python train.py --norm_place="pre" --lr_mult_o=1.5 --max_seq_len=1024
Each number is 128 + 32 x the weight over its row's rms, rounded and kept within 0 to 255. Layers, rows and columns count from 0. Numbers have three digits each. The size before them is the row's rms in percent of the matrix's.

# layer 7 attention value, 320x320, rms 0.0625, rows 54-96, columns 0-63
088:095142120141146135136135100017152102131158173151130129138098113138131147108118094118174161071140098168105177163152116167091172143121136211162158152060053125113124094166117172115105130074139046
086:111132159100144122143149160126135206108093165090093137141154121108087116149137099178170115115144146160123102137092128077095119136091106100230090120092071122173076131076115081134180104149101145
087:142134125081169070105132144126200134133150113148136095068136108084111058175110153105152107143116118171141132082170161127080124136136171090113174147102143157167083122165120148162104112121079171
086:114122088121183160174170125082152176108050131122167141178159131119075078152172138161147176172088096071157097140072110132145141113167136188150113139160178136128174134138098154126115130106120138
089:115141114126128094125082104114095085100068093088155099090122148167161193155120154162085131138148124156122158117122177099087106192136120115185149100144181138133103136120114179105129125143245143
089:119063091088112114142140133134104150118120036093187132186119129135185125144081140159107125076102166124129078153152170200094107082082120115181138122201116094139127109088096074159145071097069102
094:166117141134054115148175193133107153118172133145138159149136138134074139069123154127100157124163173100100086119104158132100158144191135124111111155102116122097166099080079203123129196122101102
095:178165114170129119133170151096103120110131133163114158139108091090141100164128140166174107149149182111154166140159128177107074074067130105144126113099140153132119091126061152098133131065140152
092:115126098092060083142094115136108153100051111093142118102148140143105136096113114130106141124131108047066142106167102144143121143103125141071129109148109192162160117098113117130101168152135136
088:107193114108081171148129171160079057167122064180161091127104159078081166155123151130135067134155076094110108110075094140157138068091136136101098190135136089113158138084143177153107114154132169
121:110097116129124164121171105086189144189127121075127137160112148146163114126137141163167091064102123072180132132100112167137174150067144161111131135099112125036096128105116105111140115095140152
117:140108127138172061135151135103050078120154162138088121114133153133141143106142164154141100123168105134112176118169128188141110082106103105163126088117144138140163170108089179111173087085067097
116:120142134107140154147104117161118173097086130133152127139121114137175099114163120108152112164126105089168204163112155115112130156164116175127085140043116119124137148118116047116137131085160118
116:112112162150096105150099131147061119171124138127100169109100087138115148155141141114108144156141057133156108149115154093197147083093150163155161097137094115175154125126116189114112147116156197
117:187148106099147102138105113146048156158115139165139111140194146088118105137105150131177158128142105134106060147113094105118133156110080146174121063150106093134130164151097193164123125127132138
116:160142122072122071142161116145084114123146111129123133176130142104102085155148128155077116169063140164093117159125149136124171108120153152058116159196142148131135143094088141130128157198118139
128:080127187175086120154149132112143115104154204122071097139085118158159142083149101131114117093146116161155162146133095125126143135081115108160128082123180129129152159142178062143114127174155043
119:091114126087120136175118127176033120102101125155180109099128122147072136173067081065101161128132109144126105162110146081066110057138169151101152125131121110146081112115135128094121135145104135
117:190139122150058123163131119113112082130142085127084086101157175076108127081098101163172150149108119106068085157195132155166138143162179159116134153116170168177113116171170100134076144117116144
113:142085163142191138174160126094071112120172073120126196100098096164080155126158125149146159158170107144109107117117117157128114170196136079120144115146194100092117148148153166144082122224119131
122:153107191125133136086118123125164181128184131175122093116104154100130125126140130177166168087134203134139155115147110169155160134121125099075158092133164136089106106105106112140092188101169131
118:123171090148105166088101149132122155154187125061146107101083149168144170091153150164117103111156121133131127183142124166115131113182110095124202155136118125142134186163167170107125101156130130
114:199117104151141136132100087119124098140179158115129167127179126178130108122099158150143151110169158109134080095113120176165074219172130103168144124193129162192133095062041102100122086140108094
123:143165131111159063191163132144114155108193116086171135094113151108100087071184134096129108107139120154101076129117086101110088148132196125143158108128116111122155199133115134157179138156112115
122:065102158112157121124095177158152142134135188138108115116175193147175117130106144098156179099147107098141156173071100072184103144111117165141069143088191093077177114161145129180121086113127090
123:149149101093135143123087202141129118121159076192185141163128098136155141093129093144117082139178168164169103086077112144130125117089198093130145158070114125141154142198202174056107151115124153
114:113133151097135077079179123143183151160143097156127177154091047143119109176211125137168135142045160127116157153121118075228022112152110172122139074146096107149146111128127135100102123138100131
118:173157157138149097150037120107184162172095100131192108152043184145133137098100100129114149141149102119185126133073104067126121121123102093100092146118130139131116184142076129139104137138119193
115:141142178148130126070206170146073108078129084138115113069132076162094132193153093142113126129120114166136161182117129085173177181131133159071178146157146183094087120153154136135120076162079160
119:131156099133096148122145092076098088148116118124197167087141106164160125109133112120116151163163143160096104125125074170103125122123169106055154101134143175090089112139136122119117112178114129
121:093143127124113183096151167164139152105149078073135133130094126150153161126090136154114131128161069135243132068159137127124138106113140126189201171128081109127153209121127144185127118188169105
120:107123137141096077139144160138093112082134191190146144158111174172153178055093090104105124061181085138023167092156165099108128145121067163098074124116116124120139116112188166121043119120136128
116:081121131157158125093103123169104125133103129131073096110083118134114147080134086144067113095135144152156147089184167126127163175072079147108065134130104135122162158088128099108134141151163066
118:108099091146129136118137199160150123118112095134139141139122053154172152128128144134137132144063157097125194138145137198136151157160082118156157143089189100077066077109143190095075137153137107
115:135128153154139167071168127122074143117210135160077136126126101098118121089143185109131059098161141056153120142118149228173104142112071130105108090140100155121117106122148110091126133111078183
121:161101084110177106154124069165146152127145101192040139154142113099113109154172083171131130181117105138111088179142129178114103116107124132057145144118161140045083117084115151138159118098077128
122:159161137125151054119168169130141093155139106131143153100179128100133110093095160082170153110066134144163158124136125138195094112147168159180149144069143185104128126091102115150129074129117158
119:143185149179155121169101114058087111090176140141128108083077138120105065046098191129078096111069128138096111158128121085142157196184133140153115172136164141160101139117134110100149143131156114
118:144114118107147115113126088060130088102117132129171172179134147103095153141191177123172158125153113128116138089189159149108173120161159074103131085100151156125092125185163077173160117117106080
114:100131163068138106139202068106113150150101115106159045127096152068158181157166141136096100103090063132130166067105174064090135146136165083079153118098127114153141139171120074109150085066116133
121:185066134118166165101098128154112153132155083115123170137096102038125129079146116132157123111125170065109101129131118157140162130143080151106088128155134155129115114108124159162069140104167142
120:191166149105103149105182108144124150124128144202201156106180105041096148137101119115111185035129231096084130155116164164080139126103171129143107125116160192101051127099159120163129104129132146
111:138101144130187104167139138137163093201117167132103120144162108162122142121114153050129143158107083129131147155170123071077100124121089088124118148122162112171116128072184133151140114145176104
# layer 7 attention output (transposed), 320x320, rms 0.0833, rows 54-96, columns 0-63
088:127190135141143082109137176187149153157106134123136135130121106125169066165138136093160138125166154137103100141169114069155116066138129152164171179151120138104204084123111152124117130128106191
092:120131180150130155103132127075114079155145047144161114107098101095131188116076113096142159171097110123111111187164114111110129088181117123123140120108106130098072118151126089167060152116133074
083:135061116194095167143110142089130113110138143140171110164132139139125170043087151124090077101120119136135136123119178126129105138136203063141143134163139166146146115132113184158128134094107076
084:139151089102141151091153178112134103161139126149123143085128082157199135160121151133108101114154147151050143154161095127161114163158094103161160127070121197136098076076171059122165105119164125
088:140137135126135159177167129128119152099173161175088173129092102060124150182171119111148109131111154103101103114122154100112126059132070099122126088129105122104143087137107150134082160088101113
092:152121194156142159137154137150127124099218144078144126119120163130116125138114109129114106147150077159143180128102147115137179136103156186117176101106155085162085165172097111119140128141156109
089:137192129188208137119129095107103108157053188166119119128120126144110142072132168149174132102150041130092163178144141113089106107014151144179196081148144145161106140114105095155116092124176071
091:119090104089144109077083072124172169117142112142176133184084153115149117139143132081142129101112135080117161084114133053190176145184160131092057087201132095182128122110142097084153104151055103
089:122097143140123171139148108094196022127113116107134117133102098115170112108126117067247157146123082176062175130170083136154150110132102071120140192099122116100091141190133129156106103102160063
088:157084113136114120098092133095171145101018117090146154151152137163086095104152097131091128142051195139129164170140185128173161154159076090187117141119177154155119100102120131143116174115166096
116:138109082128072111161150134136079181123099137184126076077150117145054171131172132108105142095110116121079127136081157073129136071152165133187130078125090105139097098105174117121133188111174179
113:119108120121126170131075138127144127126108138108139134111118146132165109170143144171157112177071134149117097079094091178140155140152158074110138157113155092126045142144121157097121101086101158
113:154165105087141134153163124183164094161089110139048150167116038073120149091127166146150120117121106190103128157118155180160107120143142142081136097148096133143094143078122117159107110188159139
113:113169104184101111139132101111100140137085180142127140114177088109155117100129164150136108090145113143124169137124123135131142200172129158079141083160164130068123105119166106149160169143106066
119:058131109074095158097109104098151120147181104142110104168082128193142150101115148135126139129108107128208164182132140031088187143111101113109110151118098141116112110136136120142102169082095144
117:115128139099199136156093095168145090038073195106123137123128155075106155107075041157162099146165117092108132156130169112134160136165129056129169100073155121071139169108174153152112152093138147
130:155152126108112148148102135091166153094111170171056149116122156087146118134097160119109089128176119142168064126139120137140149113123140107060104178104155138121127150110075131129167115149151167
114:087070151139136108137133144130121161130149101134067155099122100163158217102152139141191130087109156118173161161092135017174173167058111182181100120163099123139120137118086079051122130079086163
113:172101125166141136166130163116097161172126084101191131085094141132091139105125098161130140131146112146142171152127119142143101129136163110083101095139125105111188168110087139122157126099140107
112:139116085081136131126094134136126142107088104178130086118094121151192095192067167107083183110079118138153101085153075114222150113123074086134131133120132097119172148154118151160108121077132142
125:147129127177114157141154150142115165102119108124177118140123089124118109116086090088132088120100118170156106149119178194133115154138189098153090102116154145113131122145134091097090097151167136
114:144167116119138123187159162196102144099156137122091093132130164135135108114102132104165082162113127119109085143148154189137109152129154148062123084113130158123160065081116086122112158097154108
111:117123094128153076100116166120097208143073122131206131088129124128118130161135154102144136108116110106165115116170115208123139029107117098074120159067158131191095184118123151165125158144123115
120:098073138066136109122123210148176124084131158195165098156056072221104117180109095134128159128127132111127186104159157118132147091115148118117147183137092117115133153148118168047159147086157126
115:087150131091118139133141130163114118134106126087076136162137147119140138110100211128127088118146145143141102142084143178141113083142137158150178081129141157127095100136103190036166112125107160
119:181079121118162135132083071114103120081084121084104107065194078111055150177140102145140121083118121104155112135124124169127081128111195144128161099082120077172173143157122133100104147129122156
108:131123122031086075066131124159175133117164122099179104102171029097141125121061130099097110153155139094153055107158213159080111148141165116063158211136139113159098118172179159119183164113101133
117:171135117125138138100110131092112073153123117117127113146183142140144145098149107159150073158155172043095107057131105127116117109153108140140086085148154129163132110155127112088093132092063133
111:179150121098123114120137175201095155191128172158120160133148140152130187095162122084115124104168126117177174114095175176094118146168113135081145113146172098139129117137106137128134185163140141
110:113108090190130135148117103165123154118146074167137140141178130144078143094136138078141114096125074111112089097052120164203196098123153206139090107175073108119109161111115143136133091149115165
120:143127096110170091097101157155087114125151185142101135179161108138104178132105141188066092131115084126096122126156130137082121167143158103110131114149150182129065079098110130055136137164091104
120:092162105138071146141118128140124065131105103075099169103126109114128124166105207153208159131092140126124160160095096116153136166110118144104072164122098171111114161115103140112169136091086090
115:145143093132155157151106140070161144148117139160192155113161112106137112106190134133154133158099147108080108100115149149134097131116119138145116153187106159109160180178104134078105113200156138
114:151069117186157197085145140167102137209154096120154165120116106108117097107124165158154126178108130050091114121124131119129103139147133136133087116154110160155132102127135132185080098124160174
113:120144125118150088062129134117130121154054141124133111139072103125130121121154125106122132190031110140067073153081092123106116235111091153110075121086150126144099177131127063141095124122152116
121:167135148114170116113104134099049176181134163112119128118092145141190080102138155156105102123091144142151151111091137134077156092174136081144116123124184155129132188136059114106108156100073156
114:178066175137123143109176123100149183108069102148095140138085083185084120131100111193104065133154151132068198177099101081059157133106091161175143113158129175108174102185084132176141135107128121
113:144144119095088134107113137160143135150129113111170085127131164148143095123136111100154147132069090146114139152079128081221206100129090100067127098116133106138125125096117169110161175141089096
115:102146101092090125156169125075141108128054155151169103142101126126128134118159078122119127130109171099179145145122108099109159125179142126100090108158173180104117171147130138159081154093097098
111:111080135160102136181113098081132104126166151204104114132136132127145121109145120073115127140105128189148135121188115104170110092115200125119133096184146151135112113134096123142172074094133118
127:129115136101154137100143121145094109112126092100193122122093130138128121104166107145126109125118102131179126085139147150158138167085052157124156111160123100175124114193119057137095116164177131
116:156111149077158112126086075161154140135158098147125114134133175119166123090128124134167107126141085129164159086105105157052157090116103175167110159133126104143135093143090128134110164155124128
108:115171097123158152147158170125133140094135130188118168150140109134141142157093158142158123112092140148106124140116125112138144131104096172142112196129099104106094176126158153161081170136160158
# layer 7 attention query, 320x320, rms 0.0469, rows 64-127, columns 0-63
058:142113139179135094156127175095163158124110121125172118134101130165132185068080108093123165075134126094188088073173185091098109130205080127134125096076188065139128104107059080122118139156099088
068:201080146087170140112090161129148064130130116087087141130156129080168095171112117108140067065133064123133142144157065069165168173113126178174142139164125126166100120153151131105095124114087137
067:090126133092120094165149094174165167133113122152199096149085120179129055110146141103136164180145146136105128109119150128107114106160158119125089141134131163128116124115102104123092140144155119
057:108121094212210111120126138159117144132147096088135103105111108165106130068123134129174192173141109138137140116131139135133132087144130123174129084145164130111129130153068079058124138148168139
061:118167125081150128148087134114157143194105135159140177113063110195155118128118130136072167152123158160124141141107173170137188174164161115115087083104101103174136098138106082134120160163209181
067:114200161162166089171155135161136139144125080122196114134111085201126148122129146127115164162138185143117159168165204116116138126166100122133117110117107123172126119076088142110147136113166129
059:126199146123202152059126132187179118100114133088145128165133103120146141113126131125126102143159155091118117127150156078164095150124119099121133180132094102142139153191140125160160167093134207
073:136124132107139144130131102104064120148187167153072114089144113046113108127106103117126099084160070082159165160109073085115082136068136130163137180134116118138128087160156128084205115073064114
069:169084166096165107130155130140118105111157125094062151136110121078122121156109127098086084127163122100162113163128122036117111178086141162133121120152094142165110105160127119077177106083087134
075:139164149108086164128132134117080110132168195130104170043152155102145174140152089111148144097136079131124116156107115153123107120088158119143083195128106064112118089129116153166120079122092085
076:138104081119145160067076154084040096076171111137086131147140154114145118114092092137138186084169157107172116148112167199139139152137122134162111122138156116103113123119138151085158053128144098
071:075089162176143080141144092212159122118065181156131129138142133177087134061106158125121166184103146164158139105155149127093133115166079106099144108118100118154143120117151153127070172138147094
063:135115115100127142082162147117151107108138156131096146129170109100126176121129169130124149074140106117082104153095113184151151129162155079121160131094110158096150127110135198084163126147083143
064:171107139144138139088128138057171110127072130118129191130159103093060164108117092123077154073143131102090166157104065191148084044079177138158100116124112071138182129147142125111142061086116135
083:177126159085142137098173098182115105109111151117098142177099124067140168142159136147124075099146142103098126142136118053137129077086090099163123125171120117158165079130148151047129080082060164
066:147139134090087123117100133087123110103088133099087204069141161170112142088071070103117123076191122136097157134101176155134103156101130130113109183160097154130105101097104152128118115088103130
086:079167094133118133163086175091107176123133096173207126118165180181102082089124104114142194132111171130159104087090165175102090115133107128123119179096119142115105169155130138140060132143171114
075:129162185195152150165164087184141164139085148127122074136112174126061130105144223159128162153143121125152151063168092160093192146150118130132124088070146105143124125096104136147046134155144140
071:081172104138090153165132125137138148110096119098129118105108142114062138069124129117145154172153080116142093132119086116096117102152077130138127063142104072122139180159130100104055156117144130
076:093135188164116144129177150143166134083084157092122137053148073143094111146122185157089139131101158094153143102149083219160053184135134116116119098126131089161148141114139116174106110181105156
084:177137106111117113120102143112088101108167069125115181116113121133150070152139087154126090137148100176161134151143140050151165086116094135129081060164107151137105082158117141116126086049143079
082:097135112097097144196105118160087126132114082144116079069157135166152112107168102130164177172108164149128156106104097145142091109104148134105029149098125128166084160155149123129030112100127135
084:148069089107132085132148119117122110179165128088127089143158117125145171110188123099115133090115114135139138162162122110216156111125116100093094134140127128196138134153154169131095109124117088
083:098092048124133134106106078083167142177127129102099083141148124110098140139130119152142123134079106130139161167117108143170115146089143094075070194181137091119148181126152128126157134108197105
085:105143116105158147077110085129153163088093127091156208194077133086126145143098123133109079130092119140092148104125115157180127085124146106125157125133181159082208110116158086077163073121120129
079:164141087054171119138182106128070084191130068147150123062095133101204141174150116152140174146136132127132127212129104076093106154103114155166151071089136180114115147146125088090136141071130135
099:130145155131151135114052189139087170075147094090133109131075189162128081166139128089114092107084188146119089089151163127096037105109125193185079122140125134116139125157144109128094174139142206
118:103120121128187141147151180133106172173125104143112088140188131098156141107159157157114079106143110174118145160133139179185140097213115174131119136094120137202173142149114160209149120141130123
121:085142106141120084133144144093123104076060103174111135113080168151116169124166184129130177078059108133148144116108141107101097117178117113117142183107134086147135122147103135143133109137125123
108:077154131118128079107121126125161144065119152091165160183109190138061169118077155141124035082111115158139139132144129187132090105140158135140206140132215152112151123132130130112085081158116128
138:117081063130125115107161158136147190123120128127104122173175209118114170092125056122131178070125157126113112213186079097134126157111151144109143125138101155153189167156077117154123076155172105
139:118182084074106146168122125077131087142108113143128156149069107105128090151075139119117124053145101103137174103104104137122113135141114086122150194181085111149149126119114165115156157115189144
132:219118113119089067205113126141171105079176127149176083129095132153150076112106179151177104096118115087134194134125134125122045106136075182131126176103152127095097128197084132131148174105145102
134:156182131150159158175142151097099149127106132161096146144112170118140148080152040162099154116103118082142110177090135173158183103158088132117168144178187121110159102126100170155130141103095132
144:070134184137135028104091183131152126124080181114111099147140126153093148110149101170061161100115106115137092105134154187109141075116081180120170090142170117110110145083156127100121093125159149
140:105090143148147093162141155136178115127120076071085136093128098193118116121158106089156187127058111088127134149157148106067196125125202084151106125113071125101120094125158143135154137131078151
141:071134187175139121107166142124080182159123108122137114112130137151084114171200036097105068117157159146154145134091129135082095134143150047045162147069097171171144184184170139052160109125113211
142:188079140062128161092123097108148146031069154149097128178190208076189123110143164121138108150143152100131206105124089122140123117133155136173116148157111157126098126078148154133139130163126091
148:037125153116099097089122093148089080165129147140203157110163142097212176072131158127120172166143112163126124115149118134090122144163170117051150133116146120116120120083087136168129144132108137
142:096141064203113103114200149093100142141178137147183113144175213091142119161153177130151146117152161086129196141145158118185123098170161132159130154137172134130098126078077087128136120154108139
140:152100096114096095127170130151144118145119085126117149104085143104085134141115132143129103053149152169103125083186118098150133075109136103153074140152116124070159179058118125112154107107123066
140:113117125143094126145120126114098120152122089165146129111032084139161196094156094154151094071118064121159124127135130157120159126119112149168160115063099134113118112110094138092107139181123114
140:157140154113196113098113172120161115128142036139101138140161078129119094131076134112009124179160127125115127084129118162097123114166131079073132106136125144109158154091150143120172144150165091
140:118105090203162104097116175084101125081073145160151165037108188142154104085176170118071141156189137141150118177102132076121140070151126125125138118122131124081110115178140093133178148139106137
144:119169075093061155055112147085144129157119183151098141113114165147131100102135150132131109143085120099165083145114177098181082133141153096180170183171144121117170145117083116148122132131131115
138:101114156165135204114164091127134095140094140130165132180125099122130186174072081093137124165143112118141123143149116132165161178134130165154113136099050121100110153115139109130135173133137122
139:170132120117146144180086123157083138163083081116097150140115150146137149125153133148091125118122043110159160109132147106157089145166175082120137104095156155160212163177110138118121148168207176
145:152121117119117098169074130128122112176072195109091130157213147118144110119116176072160071162145128175137145175124086150164116117141093132123125091118128138196112079150171107111173141101128188
142:099063162103138177123145045107116119178150102159078155173128098125136131109158136113101107098149108153146118172144104120097062118150144111129163122120157137132142176114078148146150170069147130
134:156071100155097141129161197105093126084143080121109094221107149114139099104144180105134098136093112217102110117073192164125142183121126166124142133103084104162131139155194118053130153130128103
142:035135174127094176162186083099144111114101108116126162124072181183115080104121131116084135183129192113100161171137090167103162126112171156138168175171155109188063133143134162076154149105066110
145:154140137217158152164168078138112117108191176125083125154114117128125102150081067113153185130111086148135116131125094092069107116141120119102094147097108150136113162140102174091132139121065149
141:081083157138083185104143138148075124112172230097181121114083182152115118150084210153218090149097156137157118056094121155100150121133156075089116089122143086118049096155085139145150096149137169
143:088136100097136118107168087113150190107102105135118134118153053172080086143144151166116098156154161130164102124168079068126121144079108154093147159139170051086192129124161122179078166107171159
149:061173111125108068136140102115120119152131143083179153159084146128080142187115175095146148186186098171163108154134096083154140126158179123075123117116141140158188151124128172090110121094112105
145:109187134150136123112096103132061181129132090156085148126162161125098187165129137112110197175121130120111188139131030159145154120168139155146163162113102131114116075153114063107149129137163123
141:141117142145168144110104103106146105131122160129100117079129128138082177146133127110127062128093128168122137144087140137108061125132110113059147193171145136147166131137088125067140122107083123
136:090127061119179148124133123131187204130110164107096110078169139198141171098126171145112101137164151210152181123138145103129104107118099191059140079129118135160155092136092104106091147109149116
130:096134179111085107074132111130153098170138139118108101213151156128148132155147139132123162116157057184061147179124149049097143144135097105104092151186152120116103046120138140103138090110108145
141:070130190067089174110142119164144143110137113066129116130137138138095190164099112136154152177107127106168124146069096107185193159071125144089195119147116160122123152097148107111124154107214119
141:121126103142146141151099154168065100120138164104110148150135103084200071150100099099182099122154145098107079122125151077133097104065119166164100100159146137071110107073105069071110169159112120
142:161167102180125096149130158159117173115074087110141107137150104106082109137102152083154165197157114175130169140167133128107109174161173170185119082210133118102070083153101101163051205200098104
141:176135084157087136122132128109111103129129094104133121104123113110181089120134137117105084166137179117114121109093104107078101065100125158161097058086116169093137086130157118070113071129091131
130:169143136138117145128177112181121126140093159191156142125127101092130160061104104131153127108165131160138164149139127091090065174075151170095170152075095172109105061135064144121169135115164123
# layer 7 attention key, 320x320, rms 0.0488, rows 64-127, columns 0-63
060:152178170132121150147142115080094075178110138156068096193114066100105137161124133134108160106103138163114137173110121131105184194103171140126183093137097083095140092097156127144129132105131156
050:092167113117111138173109132089163144155134163192149136144154146141112095206091137100079196151168145108157119107107151195088135092126143120134149118114190111123155092143133166159158121079153147
053:136178093156114137151105130140103100175086116099153137117098077145087163102096120141107166111118103069107123168115099138098100169136072153196179157086127139103196131141158147076157150150120156
061:154134071155110142136064149155119103158063112162104181177176085102104141094071124147147157117189144124142083161086119126096186147155140124126121131116138113099156095107141162129129111113114128
048:152181182187048159112167173113126116173129075111152119095145113131115093119105119153084069138149118027154040114178099096141105178105159148147094174154154090049083102148132131167070147139154169
063:162143098131149142093123161164161086193091110129103216138127070122103108074093130136118132107095161084197091162114125119056120178119157178137144169127135075127164090149132131126063093100082143
054:103081104120101182166108156132122102195141134146157180094137112104133152107106118126169141147160137139199111174134135122114138064059128099156069123133170130168133080106106145142140094136183157
061:163101139112137104131136143134148123077177131108160098137101144151163144177131140149126132183086144171079175108160133133170150114166122084095137137145137131117116160138118128159141141134190080
057:145087108121145088138156092109158115115148146191139109141117116127178087191156132117127160119083068208118198065141117127137139106129090146127158147142123127080106170160130120180142128106105093
056:129161133116131100149117107098132167080119126167096141139131178156141121094133131103115155105114105174120162064092165150176143167122153102040148119143101161125132196137099075152141160140147128
067:105190098198127088151135101132147138110146101144112117142124115124136165141108121131160095142143149140144140084115123117183101094106157122110126103122135121135084190152105076161107146108162187
069:116141095077048165185110079126125102143152090087139161119131103119141148127130135097118083122167076091060078120126149121083094120127130123149140150153173151114119094093093117114147128108137144
062:176095204173041156107157141136117150082179145159142050058122135124080124198088106101161150137167167143174103062138093115143155070115104122094122134140114126131123130111154094197108187147102126
066:131140156072116112135133125170117111134181172122086060170135103148155147154171139141098105157066176132121070054107112097166113178124159077123130145117133145144135108136134140141123133135084123
067:111159179168126125110143134147171121115145141149187129125161137105119119193077126136108116128151104178135182094172127203136147137164177075057145129101122109079147188123100106161125181150148100
069:187167139153105159117065179145095093153149120067118120090141147137105134107132131137094101152117189132106100156131146089078091112104153109112074190100128108171148118154143109054101121108127121
073:167109104103089140151089112144104066197166145120130130114154132151108132105168143143118096176126115154105078177127125088081119146153097159166115149147176172164167098085165105088173060138099174
069:129122098139149169092114128116087151119100193122158145163168152132160095086120105123089193146099131095192144118182161132175086114176140135109171123143136116097127105122138148124146066150155093
078:076166132088114159161105134152094113182111065095115092123107100160135124088157155141144091082157190113175174143091169114126136106091103123146050158118115174168138065134146142127110095124112096
068:115138099155080129159146165164108145110134156061089165139142136105140104111132104114102130133142088149078130096077137149118108100142103098127120125149159136131135103064169124060160154116135116
081:152151077154142109092119157100137143075118115161140147118109103133123124104158143134179163099090163138118080111111102086162084122138140126128130139138103074144090147135093073165162102164128171
077:119120149133186164139061184139111104192147045122118165114108159149115200081120101120100142099126135064163074128130170115154114084124098123152104178140146100146172089092142092144130065110117109
072:114174109076107085146105159126136183106141186058106113088095141102081134061114144153167110153149068089127073124084111139112126134108074127184160118175162150169140171097145133075197170101099134
099:185154097119156132099179103126089115097144096073131061035129064110143217092243164105143130087168109136151100179169122120164158093159140181119042196083118170161122100121177135106116153157127168
091:088104127034097087126082081035124155106159175105119098212095166132130054122076161190144118070135123109148130091058173063075112150059099078102186080101117150159083126137099138162159121134107097
083:129150065060107121080193112125138119114114093107072161107117056115143140109172157132177092139156163214122093141110106053138126113164113178179110155187144162185174140190175124074145125158105156
121:120114105106079125124136128055189133112134104141121103128132183142169140165074124107143159130118099126123156140118157077061132131129144157112136092170139172105150151129162148105150045119121109
104:123166142125111142139068120179085148126133166120145139122131162129147139185135117204102178101141145150132085119108107161112131153144151066077167071095117137114113087137081141133136124109116072
120:141119115176166121061137137213137139149090043162136122100113082148117122120080156101119120131147146131073100128131152208178123107145180175122104160131146100169156190137174144156082133113101138
133:117106106108132137151165132155166121132126132118118147100103093102132144119157133124076091141148206215132164157166109182138090135120140151123113184161129155138152102143140110088121134139134111
141:093125092138114131124122139154141127121122149134127081108090114181142168133087084178115084109106178188163140117117113115123138168148131155138108078158167114146134122071161149141150135162090114
143:120181123132163157144176098114174147167140101086144125186145115145090077150196131166113134065156172078137108103117147154119196104134157157099223107193098148166077143113118143114080166129074148
133:165086138127107113129108135146136025104124149113154128167128105154114174146179109174119148079114136135146184116151123114111172152120115040121075108085122152104110097161069103118112103098148118
146:104121108076153079134121092076157110133108163122177113140085181130111108127146161156156114126112179170217177089130150142168122167107086094124114144120097180112103079119092073148149185091096171
148:101167149074074079108109117097097190155085191173098134171085156200178129116140127176100221095165112119132107150151130135129170145121122142173075140154126195138176141169159063167158082132130153
144:113149113115187154175155154056161131098124118078094092152181142132095122097099193142116151088125121107116106234141091120086127143096118075100127063148075150082181139023071143149143074131116142
144:100131142217146065135123119128138092128092173070184156109134082132122104186143183111130181089117120155133099143111171152154151159120158100125179103165096159076142120121178114100141099066187088
145:109181097103167157157123101109054128101165094105129171143122159201063129112177169095144026169140170106100132118165111118118096100161048135100117109116157152125100138087187105160134178163104126
148:141129135100134171168132120149177129114177141125101166115130136149125080072160137125157099143171136116103155166104180145134107143150089131111145062195117153142176152132173145135163182120146160
143:192086159104177179160148197181131158117146082101147125160122135134140152149163121094070133147148073125088112154121100107103137143137130127145067148073083112138126133039056139087130109112142131
143:119114071139117132098093190152098111151160137129116131080134123155136178193126044141147101144133155143152134143141152155087202170170096069107197109107098163125115154151151139133186082101150125
142:118111157178145137096107126063118142076174146134125123163122176150202148123141175120129202061114127124138126085109139147113151139127080155091179079123148105150139173081191111136126114104154183
139:127093127156113143154125099140137109105158152150131088119120088111144173126104137132113148182138166044115145137143139117115107177112092148152181188108139148164130128131134168103211162091194106
141:154169154107169124103146126072110133099133138164133197043145068085109144127130145129178126137138185142148098101102155122100149174156133100176115135153099139092123065128164133077109044158174073
145:168137163076157197210176154164110108141119156169128136146157121106128052101172140112140147172120144174129106127114177149108124130172129150143174180074088194117115117092089108146073120156114092
140:130145226190170066129078094137182137141104145097165133152220142109138205146122177085170076149123121138121160081107127116132185159101165111135080109156127134094079139151142119141081158103146138
142:136188120137118172151154136145157149088084132136113155150075147111172177089148186137102131120131099145152105159107069091151111099150121122027108139172115133187105127125117173148133168123118104
147:100111174046170100167170092107082114210123145155161150113109197097134130127131140181117135100137117106091122101135152107118100143093156050124128112118112103089096163129146099164123127156169124
147:100141194157174139095039102064122175148108111087091154147164053179133134117118123171075057164099184178108135119134145174141062068123132137147137099122107076114104098086130150144168160077177087
138:145080160160133188122175109128101116043101075100184139190138125132167114104139103090176126138148056161147071114089150137172126176078091152137189108150108134195128121157117141131144171083120088
143:096140137179134126136171099108086174172147132148137096113119130187128088131091141135130089107114165141128114164085171118171138153160142106119108119061083102105062110156116187112148195145140158
149:121144154104129115093099139123089148154092122145105136097059083179157128084160135121129142138137162120108106151081117125139115127089117132137177144139040092102134146175082116132084119123064119
143:116097144071073123068135123146137108156155158142131148081061170123145137140211114128084111191162098136055130110136100150081166129116156183104104108137122136154101110108162119158116137166072173
142:169128171068075090092136140157103138072084054127126165160167174112119130126144088114131190130178140108132148170111203161092149143059082063138076138092132099089099157124086096169150166166155222
151:119148057143108117139099092103193162163123125075129117136151089158102131153094141141156194150109165157184165114132129163142126080095180153125080143131065103150163135075098171139137118162165121
149:116147116096155163188117138102179180083142168189138143215115163103117111127171099144115161128133184108159168103121169132153114075161102158113102155078118099138105142100160143064162133145147087
145:143197133178079147107072135064090143119147101113169133174186099111134119161113117123125150149197103173121133103148183151084087138174179161140045119121123148079153160114122090134126164095169053
142:124082161125114174121138120167085094071068152147120158156122124148135122177100152110153119138120120108122113112118104135082107111161133136099131155139132168060150120143122179161135170086139137
135:142166099152141118102102096158169156122114108113149099077149125103146134088161114147102180179159135128117144153175186040169120126133138149137092135086186154109149108128125115112128148141071170
145:160092117097155130068151114116141119188101104122128114173120126126088131127112142196169092130077100128154117166151136086096125109124147125127105152106113136157124128102172105137139167106120132
144:135061090135169129078090136105169054119143140116122109112107124138068141141166089115156142173114104110143151087105166121118119139093144140089179099110104112160158115134060103157091185148096118
144:129122139169093152169078164129151190084129134128144139170118088137146148130126157071116131119128182130112151182142250125141123097197163101133132149154133149151140138098050079127093120157105109
146:102098140128160155113144164129131105099126143119164112077110119134104134143123166113138200133124117123149116173147146076137140081128151139171145151161195111132141165074106112094155190106111144
139:139222112151122125165117103122096181074158123144147098163142115109151120110119102138151112175120111159136179061148128114126136191091094108099110080147102123164124142111107154060168118065103113